{"activation": "swiglu", "norm": "rmsnorm", "rope_fraction": 1.0, "attn_scale": 0.125, "init_std_down": 0.0, "beta1": 0.9, "beta2": 0.98, "weight_decay": 0.17, "lr_head": 0.00597, "grad_clip": 1.0, "schedule": "wsd", "decay_fraction": 0.687, "decay_shape": "linear", "final_lr_fraction": 0.1, "steps": 6051}
Each number is 128 + 32 x the weight over the matrix's rms, rounded and kept within 0 to 255. Layers, rows and columns count from 0. Numbers have three digits each.

# layer 2 MLP down (transposed), 1280x320, rms 0.03, rows 529-542, columns 0-159
094093096110042206130116135128112175120173164099104100116117108092153096166109161102155101129155128137077172208118151095138098130162143142079048063149082064108159124137123140159145109158121081128123043165078152098147089090070153146149056094158135124146109148120141074172116111150155142141126131129161118161169132105191125127124148149139133101077117184130167127108080073136110088086147135151173171117154131109119178192165114109132131105107101147100124155124103149135125098102164086
184129164141157138170088158104103109096154162141124122152116174161120165199123054136149146100121149106144184098114094120119192104108091100143184119097148142117144132152126137105115117151133095152138101120168127131160151174116116167066142151150136158089164142148172159152147145115125113145122177126131135124117133167089171133096103194084085138155152135107095120099140136106123101093099179096157053158136128126142114084135148079157094169153160115181169126104151113138150129121113214
123151093139139184126164136168164091129083118105155183153163073084129110106154083104096122145123113127087170144122124122180188159137149148159106151086105154090176155157092154171093183154136158137070091143149113142156129114096159150151150121088184135127183100048110132083174168119219160164159118120198150147103092139102132122087105166118118089153134146118134099130197111101157135114141137165112099136142109068100112138103216094147123138139109176095127125108120081134113107125137098
148132114181082136122114116119097140124155086149144096123134091090156107159106180138113128158112171140125122221122154144150105119124153163130141097126079109155153127153150094134108133169117097143096106129151126138137111103148126153171138101144162127148100137138124152169158116112169119140137078117138128114150148107172123135169128119178113121111142149108117141120120104165128111125160113100133128078109129137136150129156096129112152116151122152167092154121150103175130139097093119
080121102037100091099175116118136156143144155175141103177076106172139118071133134119070122150148085102130121108134109081133103113169149158095127181159149157113112089106177147183147179138117118146163120083143146110166122127135146130083077129145141106151105110179162095223109135147189164161168174087127155159138123118099159136148118134115168095153076091104100143160140162164142122105088147128164157124131102200074141117158136128120122071115141129136116168115142109091097137180130166
151185135123141131155131113218098079194138113112141092151110136098101119167198172116104148104126097196124121152128098130103106135111165160118132125140123099130148151161111110140098107186082136174148108149129131109086155081168164140117125115126135140147130151196102062101106102126142116103096102119136166142153197116165124138077162102161157153122103150138137110102116147088098152165091169170133171075128160099070090106108127129116086131185136125119118102163135106143114121122139171
164139122125117137127139112186180124163152115081163100115181118074127082207102175084121157047110109097126131066092128102122146133083097157168158143114126131109104132138095114181100123159149128125105104104065191171104071159132098103136140075159180164134147126090147196070128127098060163136126150132118137093109120118156176091123147123147140118106125061097144076180095135108104184145121128073131110154120110104120148096106122104152106068130132110152168137150133156167122132136124110
150100149147130166124108151102120126085107077112106192140111133117183099112156101143150096142135114155189181170151157140092160126102128149119119144068138103142143128141148117118118101152106130154124091060126133102155121187084151136143131157162133150178106115122140139160120124115159163164139149109126091126146135105169086131127120181118096190086150137120134158127195163131117111118129124171168145154148123097095084171094123119131125075145077100101116134149134123095148099158139148
128125121101173135158128060169171092163128028124153161131145134149127047058151137175161160171160118147152118131145119155056058104130081113138045160147097120134175150075113105160098141129092122108125075090158117150155139155159102100149095119106119134112123109163089157069165153091133123137181195101148093116151181137164121149137119137143210166137144112120101104109171118119060089110115091180191144070144103128163061170178146146136133128155101160048111122134136086127141164156163074
121144121100143119154122116078102105135190085125147150115159085117129149115152070124094155146125111113146076081089124141136103174148184114116126097159099146106126139147064087133093117145150113195118149201137148112170167089154176115141135129118156126133143137147134130089136111083140119122126155173151112129146091145107095100126118153167111116147217159125126128120144119150109129108086129089144116113127078071137161121109137101082113089164135145136110140172159186126091150097116101
118146124171133152151170161130065086128101127085141128154104083182087179183105170121132146128182165144138129196173115149093070099120097183129144103098121105136162123131116109131145096059133147174198082126107096085149137148108139125186176139152117129112121171133137144144176110028120156108157077142097143105189127161120119183105150130188137175125123067158183050113126150092171108176106131161102110183116163105171125150108124071100126152129087149168143120155181119094135102156124160
082146077134066116148146138110121139092143110129160145161145129116154141155133162138168159142189105102131152091107164148165187165090143149067111052175136121115192174129158141177119173150131134170155114102111109089046113138086158149139153132135128110136090160101138164097122099086043103160158102058109151117133184131092128111143206221129082113102112118060142109119132153153122067175139140151116140131178113152178130149094054063160123188126112144198143156136138139151120098160120088
090171137168147113147120200169116107127137124113142140165090186159129145111141129077126057127137101168156089101125141153138137125111121122156224125144131166064159149183160128097136163098124118129143133118163135152164204144114110126140119138110114129091100149168120133157129099116119114170096082169161132174132119164090172144155123117145134101122127122126102187135115119124137159094090096197125104131095103121164113158112108177141127158112142099139132133127149133122119178142159170
087125171071067152076113116117229137102124135114134101114099136117169122151126104157123146080079168115121127065144152158171103154108099155112141140241164107098055140059128118135151143158083086181132171223120101089118103129162143148107129150120132125086190154157064112099114190137046107176179188113081175085174124154120103132054079178094182050112126089149128159123047136175089137151188146151160132122098135157124028109153185117148148097099107171142135107147161140139170133146200119
# layer 2 MLP gate, 1280x320, rms 0.0346, rows 530-543, columns 0-159
150140183219142121108126107168144166137120160103170156072151077120112118068176112111123113127119147090139073123160135070107167108147108145125121155117109109158138176163187140115120141140118165125129145139084089110113138087123130127124136134154093142130156132101108076127099132167149092149115128173115117142101167100111121139123153099143153131162121117155148138184102099130117125149105134133073144173196121152116171120099131135129143074088091125112121131129149102131193107134137113
135108121147104043082126078133114097113102147109136131128156098145150169112146110126113151113159113194126076115119142170172100099114150087162170125105113114074173126143102199118150164109158165174161090146116165112120125119140148203161128096091153143130118148085153148104151182146117176155136119128128127117148152083090129092192123147097167097095102170120151085112169163089143120105150173156138123183095062042109158087090124170165146086223124146122109109106093115140101108135132137
153104097181120154141132118138138130135116143069147109105153115125176164110109141142077151143159091132130168138152132149129098148067125112159176129111110138172143109103138097106174148108137112119143143178147136126107136142104121144136130135141112143128106116136096128138167154114085146134110111158121145145106153114124110122089084120153088131087105120135136109132146144138134114121124136149150157141136147094151107119131196100128103178142093133158127156136056154142085127129126152
104167128126166108147148134131167160099074103125106069122175094118165113110122112129087137157149159114151106089063133149109140098187083189157126100127079130108131129092122103138148071150117145105088109119074206181129151193153120088084093165161096079107134098064165130089105101144127122178151113109150134161092080113140148130159083148122156115152154111107106162125107135122136155150114163103129111150093111145147144095129120107174122150128157136121146101129148115166133141152096147
150117115114150102136145124141122128128126139132095097146062165143156120181150161135168142110128160103195180133167191136181121123124119105097107135161115138115149193108133161100157167107141162110096096153120155114162084208167138155130127149118131161102135118161108187088140083140136085188133161124104113063148124152151117104164102164140098112141132125120126080185149147104139112166150123128165140122155156076116152124127215115190105123062112137174099082114156112069143150129133157
128046145102155126066127125157165126144149151185066155147119109127145137104108106190135180124148173103163108119087130134127100159123090190118115096104139129147105148169161153105125140139111126112075133141131084061132155161148102163146127152094121126151108115133145134101109165148129119096198078091022109124140138122111150168148161153124157066136123098118112130154130160139151126108168133154137157133077129129088077126055147138182164118180131148108177150170119113141131129151157119
072146074128137107128141109129130134181145095095136179091174102090186183100126091092096133129151107147154148113149140062098172141138112139148144096067156109130163111119051107145094127131129126144132146170090160074144131109118136095117092121116082118114075150106142140088151115100183090125083116103146104075158184089098132116144123116104182171145109110104121135154151129107110132177118149139145119136138092118085079150096128115109101125144135110096128072117152174114161115092178087
093114152050060173136170147077119143160171122093138096098119129170113174156150169092149109192174171111111098174099122111143132153089137090150149165120101103186090119124074078140112126124157148106156152139116071111166121107088112155170120040096086154158195148146187154205155107173142101131115073126102111068047124164119140092132154149123101124134058176113134197150106062131146126156181094129085038138156160122152057163165151144109150140174136183144126094130130136149092161102115114
118150125108176137161118131130078128110126106101176158113087136065184128131170097143125155153113146128152126110108100153118102136141166124146151081154082096068153135167070168182132138121141131162119156188114154136177184079115163130138128118102175118100126158134142095091118091107079123134086150137134121143137085132125115111133107144118110115133144201143166070140154131168093156133104136131128132130111145037153181173135133123128075137139092157138091152144133167101098107106148083
153084117079125122136168141121138111136192120184051088126104137121141130152174134129122130074102145117140160140111100110117100155135129151102145152103114182117104106125121137117127135126141117170161208156099187143103131131111124146121130091130127143121146106106068120092107136107119102132130140089211070118111084163127104118087143110140135131152195160052134131076089109130177098154123174104168135139147157142065196126140121175093070092082120165125129102158091155084130105141172107
119116135118108124112152125094133116163120137090198162135123164139155165129115185164182188129135140129160133098123107164156132130087168083059096104110168131205121147135126123125120121165095198116172088153172086120092126180121131161118155163103159145170093121111165096080115122053120138140168108137077080174156169132136125140124158123121102136144154094097109162131116125138077176119116120120113105094132145128163086132079110163176168129110095132161125192181086169175093127098071105
117136138139096187092136164149124151099136111069147174104121189102145132142101148164106161120079135120117124102135154117110082122086146138089104174115107125147102097143145102132124135173148065184160123144113187145102172130152123115132121119144139153160188143081127151151181132160093137124164134152113105116168065129157115111105138123126119106118102096167131117099134138123109153141147086105132129136109133178152083099148130172128114108129109145159110087086086114099143105095091135
185155087186134093140155147148112148129098130160144091102147103094156132091089117049136160159183084171144082078137130081112130181206104151159125125095143109149163149130101131146125033203117081189158056113082156208137143081129144057185136146151140115097119132112163179097139066136220161131088138134112115107162102101123137087130102168150129134102097152084119126147174125106118145132135147072114090137073110175145176138083093115167111154197112157145087167063160146149164104111070069
158123175118166154091174146101088173146102121098104160154126103165090137106114154180136121155113053167120118113172129091159153120080139091139157094169123078093138173110092120179087155099112131104172120124135174088139117070116075088178126066192151122173196148119117138088095126093126165123132152127196147098126090094117173064115139098108094106115112111105082165140195188104116142144154130124085160134119113162129097129186117198062128091076120187094160115168195136130085120164154066
# layer 2 MLP up, 1280x320, rms 0.0343, rows 530-542, columns 0-159
209123134076136142151145135150129088140113130133175139125167148066138100110153167157153136144175060174121074131143112123097146140202099101148089150129079131067133111150158092147147104118107148128086174137153150117147135072164105117206148124100139124142078077152101112147124127157156161134096128111156151130131155129158120100175149091114126087159151118150153104130108147146139131160118087157117142089106112137171083113070132131129094119189175129090123121143117155089124145150143166
089105136106109115094146131123094121095190116152085107112063092084161124195127133124159108156156171132188111146130128117162128111050139121103135114150149115150100092182150143078114119106163086150135135070052179126105083200147119206168123083150168129138069097095119161125144123145214084178158135135066142095134136076153117084128126129141145172070185156093138134128117115118145107117152070088187135117115178113100161134147089150123164183132186088111160127133140101159121188076047182
101129141110126063095141127129107125135132131105149117134102137117112129121104132144156126066096204125133123103115111175127140124157175132163122122111111100118119129110173116149137127176112087124137132093071128101138120102127103098128163089141168099144108135116165115140112100081147100126147122139135104181165157107126092146133110100114113119109126127112135135124109132145077103073116105101109148126129087134150173181096118108134154109148145162126091117144156115169121112132127097
119142107159115164103176091111139060139148145137084148098111149095135130160119143111123125143132192119108128153104046153112118086127091160104154147169136126109121106146160144111111092120178147147125102126184091108127174169093175047108195136115100106097162133072145121179092111146154099113116140137168110149167106162159141100126130118128111089095125156116102099145119161153149095104105060114144228165108105133191102135093058159150129084134138102101158163130127168167076098092142114
136137149133083120159173092202104156137094126126111102161092147143113112132149133143137108065082102177126096110116077120170129168152173171124123153109100105118127123158071189107133138133116151152178140142103119149126153104164127134144128049179152102148103086119175087150135084190131097088081150146192238127135110153126150141098124145121121128116144153109144123145109153155130124147117161154144132113101118122109109139073100088082076139133118095123157104102119140126091136162093123
139174205093175125144101116129169086151135140105122128090141091120154085130116132111181148154091107087114141089165161096147155151166110163200139102146121124123121103153133198107109171157131138121139145126083090126051166133121168086116146154097089178157104108133152136111149127126147148105162148106117130160116180158106128138119112129085144134152119063143108115155075128120110142132148112112153140148131107150104146108093136146118168146165070101127159141118107175121151149129117101
111146106124127122131161111157085106130095084109135110124081161139125134175119155162126113129112172140085072096135119118123093113151150145124130184119126145189081168126106152130171121146150177088119101132188100164098074117115172146117121176168175131097185098139132152125177183117077105140146196095117163163116133099121181157138143124138112100109133132142164142072065119179112085111154109133067142121112142114137164098139138134174093173119135098105073097116063109116120176093147108
144139117145172138096169109139165126135110054117147151103150143164096047040134151171091137143117109123164098138196127176092082088117070067146079125124117158089157131112138109132118132099105097154096139124189148164137124126147113118168110112139064085119104113134068148112124179133102124101132120109173087089125130103099187190073144117104123144121130105105092123076161102126084138123168126180073151156157132131143103075185128160134112106165039122068144122136185103100129159151148102
087086130086131119103087079081046124131183142114114137154112102060125108113127104142126140132130186115190156141132107166125082112091134127084191100046087092124152133132119170124149125141130099135141143129096125132142162152148126127113162124121143100089130175130086103138118120133159116111064118165162138117118098142130187174143170135091134060166179099146176129185095110131103156121084186105148159127167102105134120108161141059102171142083142149170144140152094145158105136123109097
047133150160151178112088118138090139143158151157176167139070095128182122102145147105103128104146096152119109138172155117123120116143126126140109121083143078085128157144097164105134087118173122129097127135127082169116095150120131127153132138109177153069158162101155137183116096125121091134120133152121142164137102105102096153092110138095045110149132158162169121110113108151120118108147117151110127130133169112155139191115112120154108132116154114134143084164119123096168117068158119
128077153085174156092098170098152155088098098202103121144117079171177089146125154158135135153029149128167155119170105112155081138111128149129096196157126167153097099163071112095118182174171158123203129123144130122184115171183169166129105150087186130077137139186136115168066122156098154148109164191152139066121084114150129178146080113132129156148144121169117090201121104142139103152176180096133089175128120137100118099182175168142136054153159131139095082101066157114107119101142145
144087103100121113104113153091124141155131100163131146110178150062107145108091110121135117169156131049108106167145109058138145093157141108138115150119115107136074139118086199121142185102134149111115163139131122148086076114145139093133144096158176181146152087107152163108115166163149117093138108122074099065155099102171147128194161122112119124127118120121127076118058132138073136136161148106121122118150106128139141144139137138152100092143104154121103123104145147116117115137121091
134139057130096096135188124100122152099119097104109184125137082146205090128185154087138162162193111235156126148108198112095154144176126112191060113121071121082127108117122069095146089120150131119173089105102111123175134142126101127093035128135111148113099125130196164141138121105175119153126102112141102135098107155136105084167105139087157131089087183068136116128122158118123119133108069142119157176142123132105119208065060127073106103199148196174105129139107159128159165158044132